From a checkpoint of a small transformer trained on Wikipedia: attention and MLP in parallel.
Each number is 500 + 40 x the weight over the matrix's rms, rounded and kept within 0 to 999. Layers, rows and columns count from 0. Numbers have three digits each.

# layer 5 MLP gate, 192x96, rms 0.0922, rows 130-191, columns 48-95
518435444486493488458486500575460559472514490491481536530527499519429440463442395473441506521448560466555509513489520493497412513489502519515528
491521552522454493499506457460482512401438520497387480532422553514524530492512519572452483450573470532481542430466499550497515476545469500498483
486496475566509599486552461505483567443497529529509471494519449430513548554475519549481521568535494502507508386428509459482475491436466449562498
407543600446532481573476500527429405448480504527380538463494490525498512524441539483471482457542538599419470484455556529485502538492531443454427
444527513491419547453522499468492468484584488529512501481525478474447418510458496495494456515549527448492511491562434535457458544575428407492557
541502537541456542461458477504453510486547557489473445541514520524497550446426503475512542414495459464471480439432536491533463522505443483455502
454478537502492530443513436443505510597535520447420484509509433476486464554465545521540493510454458521542516438543494528523493539576522519534475
489477481603522533409476483505495496539534440510516473523525502454477503479509481494542499556493556480442548508495446483488559523461452481519502
495538444530476559514552511453506507462485476465544532509490587455482490550525515567491489518547544526515456428518447439520429546515441511498512
511576551453466450546543491434434489537450421582482453494507520518424470500546446487487560523499524478434503533410464541494440513462473482432474
548452511480439467503601517530454510458494454464590541484550498510465498503538551525479526472454453476502509439510499645473502567539501481465428
386489538414490492507489453439461416548435551467465501550510528533484510500485490501479485496534511547457523443477523429554456504500494490459500
590552448527475528521539480453544542528617461404478559460518487456532483439483492512535462514439472467513536533519492518525528557518558556527470
510527494503502494531491480528493579487556483485526523541542449485426580458465491503523483495560523471485485389458570486474451544555500497587532
494473451575550471535501441521485496529494519524462545527522503514499446537479495569555548513504555550539512526450491492469482509457478474518502
458496516508463573476500517532561489520557500522486497467493490522517424477565520549581517489479542405469520466456507527483511506476487510461544
487436448536500548506480533481483495483452486490511596489484425532484546471474497531442464512534516509483478452498521467567488535540526534481478
472588481473473543528486479459493573522538519461488515433558557522475516491506540477468561543463468439503451475508529558546531509574520471499549
521476417514514470495572527497497475517566566572557513538468495485503436565594451454460504477440503466523526518547514542514470459533537471494531
433476546526512518494456496465505493428527440543513477523513412479479484545494493502535534568497555517515437493557466528492479464514485500550515
509493554467521458557492566519483436460552460457551497505446490588502483450536497523576507467521388508495481524518500524525523421512504447534492
522557548383513496485493559540556534487524418494560515503517545583537515524594534443522502454450433504482481470513450515492531554482448470481514
502452429540498526532466452461484593504520476482543526496532458485484472490559439528536498527559540517511459603511425534456466591441478555504517
536463526586524587500501509545553478525481469571503522577511527407576450503481500507488553572527574506416517524593496514525537529462565519551452
564524453497513501454575532435456538515525506502518448448513527525452585524526484451499523472477444483538418489517487438476541487464469461482519
501467531482461583450456489433466496548574391476428464515452493489471526451496501540501539496501527503460550530432533529408488506509494489503529
530530550486451479466542590574478530512501495482573459455496482445504450561510476476464550518517567503522458560457535521465516561518553502501594
491493486543474430561407468535461470515505538554519526514463531492465422485530480457541508512481510510485517482489438499539449516427487505491516
521538500474479522551533517506422399497507486486421483462560464503526551465526495544533560470527462517534475454431516534541452485466491542504447
523523466487506543460493440488498527473506557490457405501542470576543483573466428448519543533441452482484469484485479484550482506552470510536492
503536506528480568484497478507505507459431499562505487500472482437514458464444532533505461519510527467485502474425488436547473446477462527537448
525446483506491492521473535542398522441478451511456558539522553522530419510510479502427538480501502465488474556553568491501463483516502537523476
469502493474463553508528457490525612427565535516480511532415554503553547462527539432426464479495473521454437472476575512527501482518419421523455
549488504461529471438563518510555509546562462449577406504513482534508478507512535536496518486534509628490466466513495419436488483406543519470498
471423494550551482545533562509516607465534540495472448526438557465460504548462579528407518536545476569479448446478482483501526523563469534532437
508556467497520524455508514496452523509590441499468517445504548504489461467501432444512469467575460474432544513556456490489531489472487480483499
446481467432511454480509515440457457516466477527535511519462548462562479588472496506499459570544574534455478457485475490434491496443513514495432
558523485498524455531588475542509452478485499440488428502526522462483568511510488554533512493507482528510497515556553475463465529462543517593520
557456453490551488523468517547565539515510535521579476529464437538491476461622504504391503451538540476499521523464508476522500534541485453549495
460483455574517500424444498533447567467525543539408559571567514507499512471421490546515512560483487538471527475505531503461485493511521472396486
475515465543507475521457497467496511496504481509503563435530550498440541487519509468461532490523451528565541544462504489434444521427542517564550
487450510471468528505531522516484493494456515469499459558486584520526443528497547497487543516487541537570565505500483490568417541468445570545526
496471471517433523537497533496559432426435451547550482535521449505507475487489438535534485495538553461472446514541523509467449530557504455411556
498496423445468509525522520515531536481403461516526551452546431478521513493481559505463570443508407484495495507550496577554485519584493470448528
479537536536447434563489548449493503549457501526491542468487503450465472490489532491550509499510498498442500532504500525427511479554423540474496
526536452628505519533527499504512534489441543521496525542452542470511583573577441494456504508549527513547483528532507475495566492544477503523467
516533600567488580494467508488417511487476511481479522465512497512546494572465556553513527531397459515548525575433488549564552518579550477538464
512521487464544498449484486443512518499536512487499519497494537550496505435451520493493507525503465543516533480496528483511528480466505492497534
502483400480503518563523465553492481437488458516506508484591474451461488496469456529455511551547511408493486476467412459477480486521462558520507
540438527472469490486533518444511476478564464495529567386523457487534468536532514557522536448449577470520469451461510547474499550509454525543460
501418413485462553450514494515496507487472488416548451605545423494533507421542434511463433462497531555486495463523483490535488477425531525397509
566546524498532579498534492500453482529442441514509471478486512494512515540570437521508512470519565477552526493523537542471476560490520490469494
429520508501514503454511470465513479532417527569555544460453449472440493541578481491436528496512508429533517558471550449460515490550547576446528
468554507497441493529442480503545476475494475569524581446482544502480570453441526528497499494548513536495507450470454469435523444534514502506492
518446430473555565507536437475516477481423510580499397532461428545454561519488430455567484488535546450533519529581485510467556485533476465576486
460479506536490476476512588498489488468478516447490540522404521514456516455446557450508493621502503494560514502501581535541495566539552480516521
429507452510502508446480470499538484417392423560476513462519489541496508557526416494448446557495474468495505464515419465464491537492533531492509
490515396509522515456430531460484519541546480513459464442557423523522425453517485516516486518489525508426465477465508569503499499493548543483522
476524498449510465483520535565525493421461547586507500511494483458471424542552488425433487524552403571463533487499493496487480456508505443481492
485437535521453529500516542484516444474451492538497524584487538407452521531497549480407472484499447417412556510559512571536480512476557500511582
521517500551455501539486470525547533547560509514494525512499452544563494528461461482512476416489475482435521501525527569520542575534467591570489
519476505516482494475524494467546498543509526551527466506438529499530482532548529476463555500520514539506489507487550536491482558547435553449476
# layer 5 MLP up, 192x96, rms 0.0935, rows 130-191, columns 48-95
534470508508596474431521530472488520564472591539517496476477495546501471529538572474525441550483461490457515503475537550597595538427461454466536
493483531457539539540501475498561514487505461577566482429575594485554508500524473571585474515465534479537538490519487504562532529621536506510478
464532509512536514486528468512491550503516486544503445483543453490517510459505564513497562463503460493520503550563450400501463506463532499462515
508513488503497538515499521570510493553438537488483451549500531522486494497452559543457499479505445447552594539474463492515535472546516514481501
635512577486443472538466494500507386463505520496514548511457548506555503507488595512444451475502521449462494543583529491468424450590502538519527
556491492568532528471497547464432496523485552476468526520521495452466509537553487541489515492496503513503441530488522532555524545501578568482491
434483381502569481454422543520503486485540453523496480501541554505504459494535513495516498459459472501551521527529484409544515488489453489495514
465479525435487493446463434528527516471473524462525591508483419537554522545493566493484447478490498542454462490492461513526482535528552564517550
487505538449468429460505515452446497464511472458539552533526543512455460499487517478512503474552541501442508522487491508570484566507527535545536
478541402511559467572509495533464492513509532417486448493556562491455480517545478522500542612519452593495481598505488552511476453530507435488560
448443453543520457523536475542571539544487481465480526601582419442453534522491463559486510520485487558445462476475547488506444432494609532526505
518495496428513452513510471534509560511502501538492554553533435528539393494512392559448541432502507521526561471515485568535493499450466506439513
543416424504532490431524557511490496465501493505477471506513458524461487483510452488432537548512583541517538489522477506541509502447504550444479
557513517545520486469514498501482473484489540526441556485420456480514552449460550449478545546556538525416452472508477477454465562444527549518569
496504483546515455459453516489567516495569510576532547543536436473484518529537480456495556570479540551520522509509484510507505566527524531520491
479446440551488561517409530460546532517481512538465511547418491475525536516489500513527513494458507500504515455492541518488517493526431509515480
557513499492493488544475563488534514490515472459439443509529474491503420488423495518491544537494553518539429539488423487532500445447446423495594
493531587468496494567584461459480438529466402475562472470433559545484464516507498569556541389508492494511427453455455577521531493512566491489469
473489490520534464458522455486524489493523520490543542447453461477532538417478482525453503522442502479529511574423471430525513506570475556488509
516519527479469559521586482400466475513514514459526437478446534432469495519480512570537482465516590401494398543504499472400560496514573429446538
581567487509517539487535457492459500488519497503559532493450530496453454474528474474480477497501491507468532450446515536543440462469536556448537
478505382544479616539477548494533534489536495533498514511465469498607464534560546444424523503402512415531432485562541599518559493479540563545532
514485583438532570527495459532450418450549533518478550473565466452498435512485518461530518567500574584466539565568493562566475527464429525476454
467478456504532548471504437465501491467520477440580510383580432490515479507517516471481450538525478522451506498519544459536390551539513514497569
523551522471466544472553519510506485507541546468500467499556405520527491511481498505505463544474533485526473475544488552539552568469534513452503
489517479498525441554490433514504521473571477530473495537515467530421551449529475508498440502470573469509488495435568472485487519493560449586503
475554476579541502469549428433485516428490453502521502537523478489480542450525478460518432577471508467480494549493452453506495533477553453546422
563489484579525490500512522499520476564515522553542537477524520532507534522592484510500551483432555500462411515510513547518544486506449531486534
543404491524527449490467507453463497517474450485528525515439486533496587516496504536517456509501501543560489523459534426469504466499531534547471
438496618534515528542464471513543501457480518520457447549503469447509507543447476456535517488492454578554527508468477462554458570502460509517485
550462475508472525456452508451541464489510461581471478503470486437545445469420465481446537506516553439474497483559553521486466499518506516455498
512455525508495550474463538578451497486532510519513470477505462496494459463455462495505450455488610500407445476471509564489483518553473444511504
479508512507492497455495493494493555537516442460521548512486535545403479481505489510484413485491467417423509426469506494455571431510500497482598
513524500476498470540546491520492546465523483403505502424496542497536575482555525510481461547526534493509508542514479446448492500498533505536525
549467492561478442478581532459534496504468550556435469458486500559439446427526534528495431584505511426477546529467469560488515512430469518512522
493520507363562473483450538515493479513495518567529484495477521450520511459456499466510512503492558551479474522495507520473528492510479503507495
474565488518429601426497410495508442485447493474494468440512486562501488454520560489438459554441498412498550507473484535517512444512474487492535
438500481526474566491523479504537456471505450466485531391533535504537429509479516578509487468546461477496593497450530510559521657504502474517481
453457466517482486536503535544479481502513472509454599541461502503527437454478499500497530431527504426610502465495449493471479524460490506607469
507487508469527479478512543477515496527564501472456511472461435472485497512490474513476414499503469480430444518542487477556551508533521496497569
502513466465518511521421535512474490469553428526511552508530540447475542452487472447501491542516523578473571542467485477556444487442468544543500
466516460412462465445509515570496557468446523476518525460480563472492442517505528456478497484428512579491473563430458457537499553504439493516431
495580508494528486511515471530501536556417598557493442485460533626438455557446531463480523479535511525493516490454508492548511491484420499514496
546426469523507493511452540597473484526491572454510516566495461449492504534460517479527576532548506545483529502488486491546470504518490456488525
457441474421446497433575524445488467575501489513474466535521513494496511501491500468472474552449434456531541550526553450523517531458483445504557
473497531538465443493531617570465537498564521538468474505507534515441496561527582513465511542547498476523540550566495394472534522444496552481505
523526552453454494476554475545474575474513502488463517427466488558517487523561561471485481503447564487503460472494539477518474518529569597524458
477461548536504525489545574506490509448577477501519481489494535552468468521552459540450521469460461445553519444523512574531554538498463500455525
544494510535492521518525493541511489498466516526524452525466521550413553520512484443471473546531438453481468453485602513532527473572406508555539
460447457543529451512432506498532508562456515480492478497534551501493541538453492486490517476511483483422552501515551537454514530464496576524578
500458523501505491470520480576501549497500556513505477469501460477548503536469469455518519499469521508570527456427467490509469467554532475556594
490533499504491551522488552503494574498518490500496516510522563494497511567531589515480456518504585483560467480539577496428527554508528429408424
531557457438483440492432613577548531464521536474543433451511505542556542557579520520513540520481562514478436526532469471456504506513509534479467
542468562459550529481498459480472484497507466501448505534483549521463436539538479516436477505488455536542485541468488473470543462515526513503506
489516492590527525526508492534443448517507504480388494507569523494516488507526470526460524490525550523562493508462509510559509536501476540537453
476470483510485503495482533532533464469436483475450460471461413522468488462502472543495548505430585480537488517461448591484516468355535503456537
498512539460515578470526473517508434509464440528516513510495468521453421543437444469507487503551483430571512464557390401468518485434482518430384
545542509441470493523464458463528602463395514517461568490557521532536557511455534615526510463556495585577465512569499562433496481537509505404547
499445433492555510546441483569516575559532548548495547510626580511481452477496493536516500512548506488462515464532443498483521495499538524469526
467502547574489457469552521554548440540566511457530460461511513471479497454520546562543438548460510502500402519516461514474509545554575428496477
542492507450453521432515564603536553374534502462507472545555479586540504497491471489478487554530500483447462530467448503526460365525568423531504
545506503477491482503451477516546506540543464420441487571494494567461524466547518440476457501467522450545595492500505538513479449451510513510489
# layer 5 MLP down (transposed), 192x96, rms 0.0852, rows 130-191, columns 48-95
490508460442519517487533497507453554433538487482504526477519508494511497543479474537569484514514521554474520488528582538503630476493508497504503
515522570494518501502467577455505552496516549472527535488452550472469560475488500475492501525533572547533571509585445511533488486464463567565402
477451500450544516456530473561501458560530502501474533549479580533412472498503476403472449498573492462563486520564452518538509546495492548454503
541471486520498500484551501440522575504478523494561553521505532459413554522484497538577494586491485539538502470472516445474439488437519565468531
554518453490519428546462530561491484512522515535488524519531488533486545466418491431445540491505506477464507437560464496543484472466562602511552
426472598514382509447514478510512474558560495519500470500560486463515493493512471575519597474482439507476470466408436482545532476446473502443485
483572506458512482528491464542448462582436488468498472467422402537481536559470585453517535546499467434475525559497473514583411556473517514504477
561447563565487592520500499499461516482489507489537450444499502539451453484498443512439494548490503523541508556545518484496463488457551481502507
447512524543535477515478475523503510515450513446574450486516448550564517495484515435434481586442432402532499513514485515480454509496493534520451
524528447466568488516462429541405526505436506453439474438479577547480433411555490511547461523450507500518452457451493568426418508469557464458540
506641525513518517511510551466580539512524429525550541454540456554441482531542519434474476530524483527503514520631495467470429427468501524512588
506477448527460479581484581526572534417589478488482544507508490568544470482574581473464526510455463414455527492531447573528470550475515529514440
510507508512497493492483509470501486522516447471504536401457447485438455474536502511496512427550442422420401457508526503442530473533474473491486
552458493483496490487494452489566513565543534548410426500471491528539426503503582517502501549486543476571549498436459491536530452459481546454533
512531545509518556505489495518429525553467515450522484480487498455537516522496479608516494481476496518483544469541515467470449465495432426516537
495563509488470495502525535512467487469501462470537550547530468512570423477466544460463494547543532502482490480525437499499457506482588482521504
561486515478488470449476504534484499506516516478525491480506525471507535489536474548496569544531426434489524489552429501487570467560517532497426
573480445491533534429556525491477438511464504538488479470529535443410525496496522516512495484461456524485457536446519515443464475512596531527474
447522555463422527498465476533585570454493488482401515460569491466483551568417499498473552516487543571463545535408495509491502437580505512452551
518492578475446529520448470437597428486502528490547498555492507486509430460512505583500427510473548459459537492432512525388520510473526517441532
424443488530526508481407559518528503516397581525520460522502502551552589505414471415542468535492518475556414501516514475527557540517398511529471
469486525483543556560474491470508463545474451516504524561519449554530490562542502343443445506416397381556459496548532502498460445539499475478535
502550532515514468520524455542453479462525557522491490488510460507525511540526499587540427543438481467493453581500512430466455540531513490514399
503566437537491440472471477501455557465553546384510534459465434567426587510568553505500464409464461476499493524511462462558499441516439512488573
510494508516574583506494525509516509466452532497529489396472508525473557551503454566469549518482525495538588520476521485448503536563485465520517
528506522537533468533546550538510452473460555525505478556514559535492548516521467529536454454438467494524504447480483511533445506470472493528458
470405517474485545475491420581528478459548602513483575589546484554476449462509488541511453474441443520491507490545489504483530496450415475532549
489490454428467458551495568481470496494487612503563524563508458460435469512491531558507476553617491423544495444428463450554494592439506528489472
454458508545573492570483515523565469485550484447596478524511554520520491476505566455479470558512576482446524486558492490456491536472419495464478
492511479489491506567529496470467494488480600520528448514497529475465460438515463423519479462502534475514493557465501510536445542532533454512533
488540534462419424503512498518467520497551573481543478537535492540479506485484545540499473564472457537501492495503459444536488506490500492579508
516500496558508440498460442530480511555521488550516471534512495413520505459497494507437478489508484483558518499514451507561442428462489460496506
508509571495518514483558447531480489500486542471497545527509571378532468575543446502502509532526480525503471496494439477523483463590476471512477
486568439471457492492468454484466468530587504531455515476453514473469484501527561484498465452517487425542521433501500610519477474541516496579478
502480507555468509460438452483485504497539521605510468557464513526429548492494544531513537519515533505490471546427398473556498519489476461457434
448451555423485471535510494493496478482466465507536521505476474536516456563522552445485509429559525498466483503455488524466507454480481541577407
425463577458412498579554496445500538574478479419524521517494522543512456486434459563510496524509537485418508441479501522472507508537474475475433
465554499507463514465472529496470569452509532475523498587529435492485468487624518508506479519533532495469525484516496462461575481470501567460462
500512478551513537452468511500451478554526471506454486534580537497531442524490461453540493589524494524508451503491516485505530470515518545499545
507493528543439542449502516518495539517527523491473551557486508487559487442465459481544487517434440567529458459499552509472449471438581450426516
437490546530560445490516513422544521439483520479542457527449507553547489510450495463465533474496465479481457495524512507465486530491544445472497
468499521559406518434591506522490423576492508523485460550528535499407476548486440511516521514443442497575513479504485543549520546519446484472490
540451527490424471430519497510448554541568489509443505472504536491500411508452471466502469559442495445513489532587487485478494477525497483468522
516482498467502495507474468550526533476447517482456439476579501461570518426551470479425496499483443481513456506519576487478431392562497403402480
467509507536430500547474505413465520501524520463441487444587462435511439525496494525480412536516464501496488514482554558462554470470452540492452
507485517518506507507556505517464462491529453412428534475442526538535518558542467460514585517493495567461560470529559494517473468528542558510484
500452489481508456591573471440456504516521453514516505506433555541564525551494460465533393518562499454468495526487464485473516488609516465498547
510460516474486479520520541425516560539480530523484481512506441543476433555469483490426475598515436513452533488528530441460494559535477496492532
506469514507460475378464553572501527470486515473519434499497547521526491526490532546603478489499500574489544452500490545508513475497481504541491
483520515488574497540562486530489434495531480602445435540504452488518427499466458522465475537465588457462487516493503513438453477536501472537498
563470472554470436466498408469558541526499501469483469481429546517536386518543546405488602467507442490488533535486452484462525478589458439478502
528530499550471487462547494534498436577511501508479529479481475513570522542463423500472495556474450473470513473494471518497451482501443524431568
449559599502508458494531466498473529442489598535484531484480515461540477504466515502544515433480428490557576468537580507507460491476512559517464
509502472557399498522503590484537482556505569528579517486532480544486521497510492556528511508525516482479489462533524495551511610501476461548503
483566481524474481525476562474560539477474480481436546511504490512508460506481549526485578412422508537464498461513514455540546506524547531544525
534509561546495463521498562501474528575523483534501537563409464534423560489481515527466524490557500543517524470577503501528478541507522443450527
566572476467492501577519484476492511533510502540553510559516550532509545464459521462421507441518486469566602500434513543474554488516473528532483
511546543449485515500490447527381524527489573405456622555433442535542492548489538563554478500601502575461543436578558473420546465542451600451517
482455520472449527473466435448461522498524509529506429485530511566499522519489474519591466578503521466501472507541564420559590565493536502493511
451485541415508612512545516541529540559521529469436523574541505466471570560469536498546462473498458481472523405456522517444496495538551475502489
406438452559510503480465478502458594552525539453563512467563495493503511540488546536526541494517460453439548505413585479440439540433433421556476
477440490473512533480507510535516553455454495505532402482524543505518515531493491467512506452550531509399423536532578516459518515518481464520498